From a checkpoint of a small transformer trained on Wikipedia.
Size: 16 layers, width 384, 6 heads of 64, MLP 1024 SwiGLU, vocabulary 2255, 30.1M parameters.
Architecture: RMSNorm before each block, rotary positions.
Training: a variant of SOAP for these matrices, 1115M tokens, 4254 steps.
Each number is 200 + 20 x the weight over its row's rms, rounded and kept within 0 to 999. Layers, rows and columns count from 0. The size before them is the row's rms in percent of the matrix's.

# down: layer 3 MLP down (transposed), 1024x384, rms 0.153, rows 653-674, columns 240-287
# gate: layer 3 MLP gate, 1024x384, rms 0.17, rows 654-674, columns 240-287
# up: layer 3 MLP up, 1024x384, rms 0.171, rows 654-674, columns 240-287
down653,102,195,220,167,205,182,210,180,227,193,247,161,199,196,236,176,226,194,176,210,143,164,179,199,174,213,170,233,222,211,181,189,201,203,194,207,207,187,229,185,173,205,187,218,266,199,198,207,177
gate654,097,199,174,215,191,207,213,198,230,184,201,202,224,237,225,193,191,239,173,207,238,203,223,202,212,230,213,225,194,198,197,185,182,197,210,203,221,169,217,196,197,210,191,202,217,207,180,188,244
up654,102,249,231,192,197,194,191,164,206,238,180,212,189,174,212,227,209,198,222,220,167,186,181,226,233,185,188,199,208,202,204,190,204,193,157,178,217,215,175,183,238,217,194,207,172,197,227,186,174
down654,104,210,186,211,241,224,194,229,205,202,193,190,212,212,230,200,195,205,211,193,198,162,218,227,196,207,203,227,195,208,217,165,196,202,182,175,230,181,236,178,194,196,203,172,206,221,172,247,216
gate655,098,193,213,206,205,187,181,207,207,207,181,200,182,216,159,175,238,256,196,177,140,205,197,198,207,207,180,198,195,203,212,204,207,241,212,236,227,212,189,209,228,234,189,180,186,201,177,215,206
up655,103,153,184,224,198,215,214,149,210,211,156,192,214,193,214,189,219,190,197,227,200,224,183,211,236,196,173,218,210,191,194,167,186,197,197,204,215,214,200,217,199,233,195,198,193,164,144,211,179
down655,103,226,203,188,162,208,203,222,189,149,212,244,244,209,191,190,231,216,216,205,165,204,178,198,183,211,213,180,216,210,192,214,192,211,211,215,195,184,183,185,183,225,212,167,216,200,206,242,228
gate656,105,192,196,205,224,180,203,219,180,222,179,236,211,235,216,170,167,184,175,225,173,195,209,207,227,221,191,202,187,197,213,195,185,201,206,204,173,227,182,202,197,190,205,197,192,172,216,200,182
up656,102,205,197,190,203,168,183,224,182,160,194,195,219,221,202,205,211,224,179,192,174,181,196,205,183,208,226,214,188,206,152,210,175,204,205,197,224,259,233,222,230,165,154,151,220,218,177,180,191
down656,107,181,205,219,211,196,203,216,175,194,201,211,170,223,194,178,187,192,201,214,188,144,210,182,208,200,212,193,199,205,185,181,198,168,235,193,192,210,166,211,200,198,178,192,197,193,209,144,187
gate657,098,201,199,176,202,213,220,189,212,229,197,205,197,189,228,225,209,206,212,213,190,197,202,185,224,191,233,215,188,226,199,203,194,178,211,196,194,190,195,156,199,188,198,232,201,178,220,215,194
up657,094,211,188,196,200,198,211,201,203,186,196,189,214,188,211,176,200,213,192,197,189,190,199,169,218,197,189,229,211,186,197,173,185,181,214,192,199,200,185,229,201,224,194,189,180,186,176,173,203
down657,102,205,193,211,242,198,249,205,201,149,179,215,207,190,171,195,224,176,196,166,213,178,186,207,181,199,191,212,214,168,209,179,164,171,223,207,202,199,226,204,209,193,245,191,192,170,193,188,199
gate658,108,165,173,196,189,168,183,199,214,220,211,192,216,206,223,214,193,188,210,207,229,201,220,211,210,172,199,209,171,180,202,213,217,192,163,226,198,178,216,215,181,203,178,214,188,187,202,206,176
up658,109,216,219,176,188,194,185,204,212,228,210,202,204,203,184,208,177,175,230,191,212,195,226,140,204,185,201,197,193,210,197,200,208,169,170,211,185,211,191,208,236,159,200,194,173,157,158,239,187
down658,107,213,196,174,205,195,210,229,214,189,225,194,199,220,199,227,210,216,200,220,188,159,171,219,204,211,234,212,199,225,182,218,185,204,167,195,226,187,202,205,191,204,211,207,188,175,192,205,203
gate659,097,171,237,212,197,231,172,212,185,191,175,215,166,184,179,185,218,189,207,190,214,181,196,227,171,200,176,194,170,205,202,228,208,233,220,199,224,188,221,230,186,174,201,217,212,189,214,193,194
up659,096,211,213,198,200,230,213,204,228,220,213,197,208,248,212,182,200,203,188,193,218,198,186,209,182,167,187,199,224,197,203,185,170,215,218,160,205,238,214,182,229,166,154,204,207,183,203,234,191
down659,100,191,199,186,193,179,218,217,228,184,173,190,174,197,209,215,174,204,197,159,161,199,168,161,215,213,229,231,184,198,192,176,193,206,211,180,229,192,201,176,177,181,183,197,228,231,206,182,201
gate660,097,190,200,218,191,207,205,205,186,246,187,219,196,206,217,202,190,185,205,176,191,184,196,224,163,175,153,196,182,197,188,191,176,205,210,210,172,236,201,179,216,193,228,202,227,192,223,204,180
up660,095,213,209,208,221,178,204,216,190,171,184,183,226,174,178,211,199,233,232,204,181,210,203,227,174,172,213,205,206,188,215,170,202,163,188,186,229,198,219,199,216,195,190,173,183,195,209,187,165
down660,101,209,211,205,165,198,212,211,205,154,196,195,218,204,208,196,166,187,212,199,175,213,171,194,209,213,227,183,200,214,177,210,214,197,210,205,188,241,174,194,215,200,169,205,190,216,192,169,198
gate661,107,190,194,222,180,218,205,183,189,205,196,210,195,221,196,235,174,230,256,196,173,189,221,258,193,186,196,201,243,221,186,187,217,184,227,183,192,158,189,210,232,244,167,201,208,187,202,187,190
up661,103,186,237,184,188,213,186,179,197,208,181,200,213,192,187,179,239,226,202,190,178,194,229,240,256,208,196,223,194,188,197,216,212,223,182,208,187,160,186,185,220,197,205,233,189,203,214,195,188
down661,101,222,174,207,220,240,177,252,195,191,164,191,199,207,163,206,211,184,206,204,191,225,188,222,212,188,229,216,178,206,240,181,218,194,179,227,154,200,223,213,171,183,177,185,227,205,204,183,171
gate662,107,139,207,247,192,182,196,181,179,191,205,188,215,197,193,195,171,229,161,225,199,204,193,236,207,198,194,194,187,195,217,203,198,187,209,185,207,208,230,164,257,201,204,199,208,218,198,213,196
up662,103,238,181,146,211,181,195,206,168,198,199,196,203,232,204,219,231,214,155,208,210,218,190,196,185,197,203,187,207,209,181,228,208,199,181,257,204,203,198,193,181,200,182,191,186,185,157,222,179
down662,105,213,206,203,224,187,240,208,199,202,180,225,209,178,226,174,212,188,215,219,205,157,203,192,174,206,169,196,181,211,197,203,193,168,204,198,168,196,176,189,218,217,203,217,194,177,196,171,187
gate663,107,190,197,197,185,204,223,213,199,185,247,210,199,238,202,169,187,209,193,163,208,213,212,186,245,236,189,192,236,240,209,252,175,198,206,211,193,198,170,165,196,215,238,183,231,218,187,193,227
up663,105,213,187,196,194,218,189,219,225,214,202,227,202,188,209,212,178,222,193,233,201,196,195,209,188,179,183,206,192,219,222,181,205,173,209,224,217,197,244,222,182,194,222,197,188,178,175,191,168
down663,100,166,192,220,209,150,181,180,156,198,216,171,174,219,225,168,175,189,227,197,200,197,232,209,167,189,201,226,194,169,200,203,182,181,224,225,165,180,216,215,205,206,173,177,189,237,198,223,207
gate664,096,190,197,195,223,210,202,180,221,217,176,230,224,236,177,209,202,238,187,177,179,226,223,181,226,218,185,201,202,219,243,198,190,193,229,214,163,222,162,197,172,163,194,194,189,187,184,233,179
up664,101,205,229,197,191,195,190,207,175,169,188,186,195,197,213,211,221,229,202,201,223,193,207,214,199,192,173,190,240,213,185,216,195,196,207,191,190,177,207,215,201,210,207,230,193,233,184,193,179
down664,101,182,202,230,232,236,171,214,165,188,225,196,233,206,179,228,176,227,207,185,217,192,205,189,200,192,228,194,234,160,191,205,211,192,173,206,151,182,182,196,175,211,197,220,183,202,179,197,188
gate665,105,221,201,229,226,199,190,190,200,214,184,209,192,221,188,169,175,185,206,212,210,187,212,216,212,207,188,184,238,229,224,207,186,189,197,184,164,183,200,198,205,182,221,186,256,198,193,211,178
up665,108,177,198,197,204,211,223,168,192,181,203,211,206,189,173,241,259,201,216,214,212,181,190,189,188,222,231,196,197,190,217,184,194,214,153,210,184,220,227,193,227,201,225,153,210,189,209,226,214
down665,102,207,230,192,185,199,271,204,220,220,202,232,190,219,191,225,230,206,240,193,228,176,216,195,191,200,171,204,204,211,213,178,210,198,205,184,236,214,213,185,194,173,227,183,203,194,202,187,201
gate666,103,193,210,231,233,187,175,204,184,230,215,209,187,214,272,194,228,175,214,210,209,214,213,175,198,221,196,166,222,178,218,192,216,210,222,200,216,211,226,187,234,221,205,201,225,206,204,195,200
up666,096,220,229,200,177,188,206,213,178,208,192,220,162,217,254,223,175,204,208,195,193,200,210,157,189,197,198,188,202,187,172,218,226,174,200,190,207,202,206,169,131,184,202,240,224,189,182,167,223
down666,093,164,231,190,214,220,224,206,194,177,185,211,219,146,212,191,144,202,166,194,241,187,196,175,198,212,135,212,211,240,216,215,207,184,204,200,226,226,155,221,197,186,225,223,174,177,190,213,193
gate667,093,218,212,181,197,202,219,182,201,206,209,158,227,204,177,196,199,221,195,201,178,200,206,173,198,194,214,194,227,156,214,211,217,189,231,203,216,207,213,211,192,220,210,223,207,176,161,189,164
up667,099,196,190,228,213,187,215,229,166,220,221,183,185,201,209,200,164,199,179,159,172,170,165,185,198,201,236,195,188,200,227,233,195,173,236,203,204,196,197,229,216,227,207,232,211,191,202,180,196
down667,102,251,236,214,205,216,149,199,244,176,181,174,230,166,180,214,181,212,185,197,166,188,216,218,234,202,204,168,243,195,210,168,184,236,194,204,198,171,174,223,189,205,169,221,185,215,181,186,205
gate668,096,203,207,228,172,200,241,208,224,170,236,216,205,184,206,179,190,163,210,162,190,195,205,211,217,207,194,212,198,229,187,229,202,202,206,197,218,193,201,225,213,190,189,200,240,201,203,228,216
up668,098,194,193,204,191,212,185,192,238,187,183,183,201,207,223,214,181,206,167,207,212,183,220,163,176,219,176,195,186,204,187,204,214,223,196,196,199,197,193,202,202,162,228,202,202,233,202,201,215
down668,098,214,204,177,206,221,171,238,194,206,183,181,174,173,197,174,182,196,195,212,222,214,211,195,192,179,192,199,172,181,211,209,197,200,199,199,184,188,186,204,200,210,145,221,201,184,186,196,187
gate669,110,197,203,203,236,209,197,181,235,185,191,209,161,254,203,220,201,209,199,192,192,179,211,178,223,201,214,225,204,201,220,201,190,186,186,226,209,198,199,180,196,203,251,187,212,214,179,176,199
up669,110,200,211,203,197,195,250,176,181,170,172,184,211,203,179,167,193,200,242,209,215,212,233,213,192,192,180,172,205,188,214,210,185,195,208,203,194,223,211,212,207,202,215,205,202,173,169,219,184
down669,098,191,185,213,198,222,232,214,211,218,200,202,184,183,234,168,217,212,195,202,195,215,220,203,202,182,229,210,239,191,168,210,229,202,190,202,180,152,226,225,197,186,210,223,177,208,200,187,143
gate670,105,223,224,195,184,191,222,224,212,205,215,179,184,214,173,148,221,195,202,189,201,236,229,238,178,217,225,179,151,176,190,164,159,200,191,191,183,149,164,219,195,205,215,228,221,181,191,185,202
up670,104,164,235,232,208,187,178,151,228,231,190,187,182,170,259,201,213,173,142,211,186,181,198,200,202,232,178,234,170,216,196,162,180,168,213,191,190,191,223,195,224,204,180,175,188,206,236,219,184
down670,102,199,221,202,152,185,207,177,213,196,188,198,212,166,191,171,199,179,202,158,187,207,208,201,207,162,179,218,162,210,223,222,189,197,203,231,194,190,181,188,202,175,215,202,173,195,203,200,198
gate671,103,167,178,190,211,208,219,227,209,185,204,181,184,248,192,212,192,181,168,224,225,220,191,222,163,200,229,175,157,180,215,216,197,180,223,216,243,205,176,212,193,216,183,238,235,182,193,165,170
up671,105,182,182,203,214,196,204,161,215,201,194,204,225,210,210,209,183,166,207,177,186,210,173,225,210,189,173,204,207,212,203,152,212,214,207,204,199,185,225,223,236,242,179,183,215,199,223,210,228
down671,100,205,212,237,223,176,186,190,195,171,193,207,157,208,211,197,191,195,181,212,174,228,216,165,190,216,207,203,198,198,224,218,203,210,200,200,204,199,196,197,185,196,188,173,172,207,212,204,204
gate672,105,240,209,184,161,209,208,192,192,227,205,210,172,183,194,187,221,165,197,190,227,196,207,174,206,214,206,209,242,215,194,192,205,186,189,246,254,193,171,216,209,209,150,201,188,204,176,228,201
up672,107,171,207,246,206,194,194,157,210,201,199,181,212,209,216,210,175,178,202,201,212,213,196,193,193,206,189,155,211,161,177,178,193,216,170,182,184,188,212,242,210,214,209,202,223,186,199,187,184
down672,106,220,220,214,210,205,175,172,186,186,162,203,190,154,225,197,167,177,253,193,237,226,193,202,187,179,225,187,221,203,190,186,187,191,191,190,201,171,215,159,205,191,194,185,165,193,213,194,236
gate673,105,202,193,193,192,185,196,210,208,181,201,164,208,224,212,213,185,194,157,216,227,200,216,201,209,238,160,201,215,180,181,208,213,244,206,190,183,198,201,194,196,196,191,210,166,187,185,209,194
up673,105,214,191,181,219,200,190,165,206,181,198,190,199,168,180,195,195,192,189,201,187,226,191,237,224,209,174,178,194,201,180,204,246,188,165,199,243,168,205,145,219,196,203,207,215,219,178,235,197
down673,103,224,194,182,214,203,216,186,217,211,140,214,187,218,199,187,228,223,223,217,213,194,190,160,189,179,180,223,163,228,222,163,195,175,194,183,205,252,222,196,224,209,201,165,199,206,197,191,217
gate674,100,184,200,171,187,229,215,166,183,239,172,217,195,174,235,215,200,175,209,217,231,187,187,203,199,213,222,210,184,180,202,233,173,189,188,210,215,217,176,193,191,184,184,204,238,243,220,195,170
up674,103,210,162,216,204,208,213,191,235,206,201,194,238,215,185,197,257,240,186,189,211,207,216,182,241,184,200,235,194,188,239,189,231,212,191,217,191,202,198,195,193,189,182,205,179,173,219,214,198
down674,110,169,181,238,210,175,212,181,143,222,223,201,236,182,206,229,245,206,177,217,174,194,195,179,193,196,212,198,193,187,222,220,191,184,238,212,195,207,212,191,194,181,227,191,175,186,189,188,160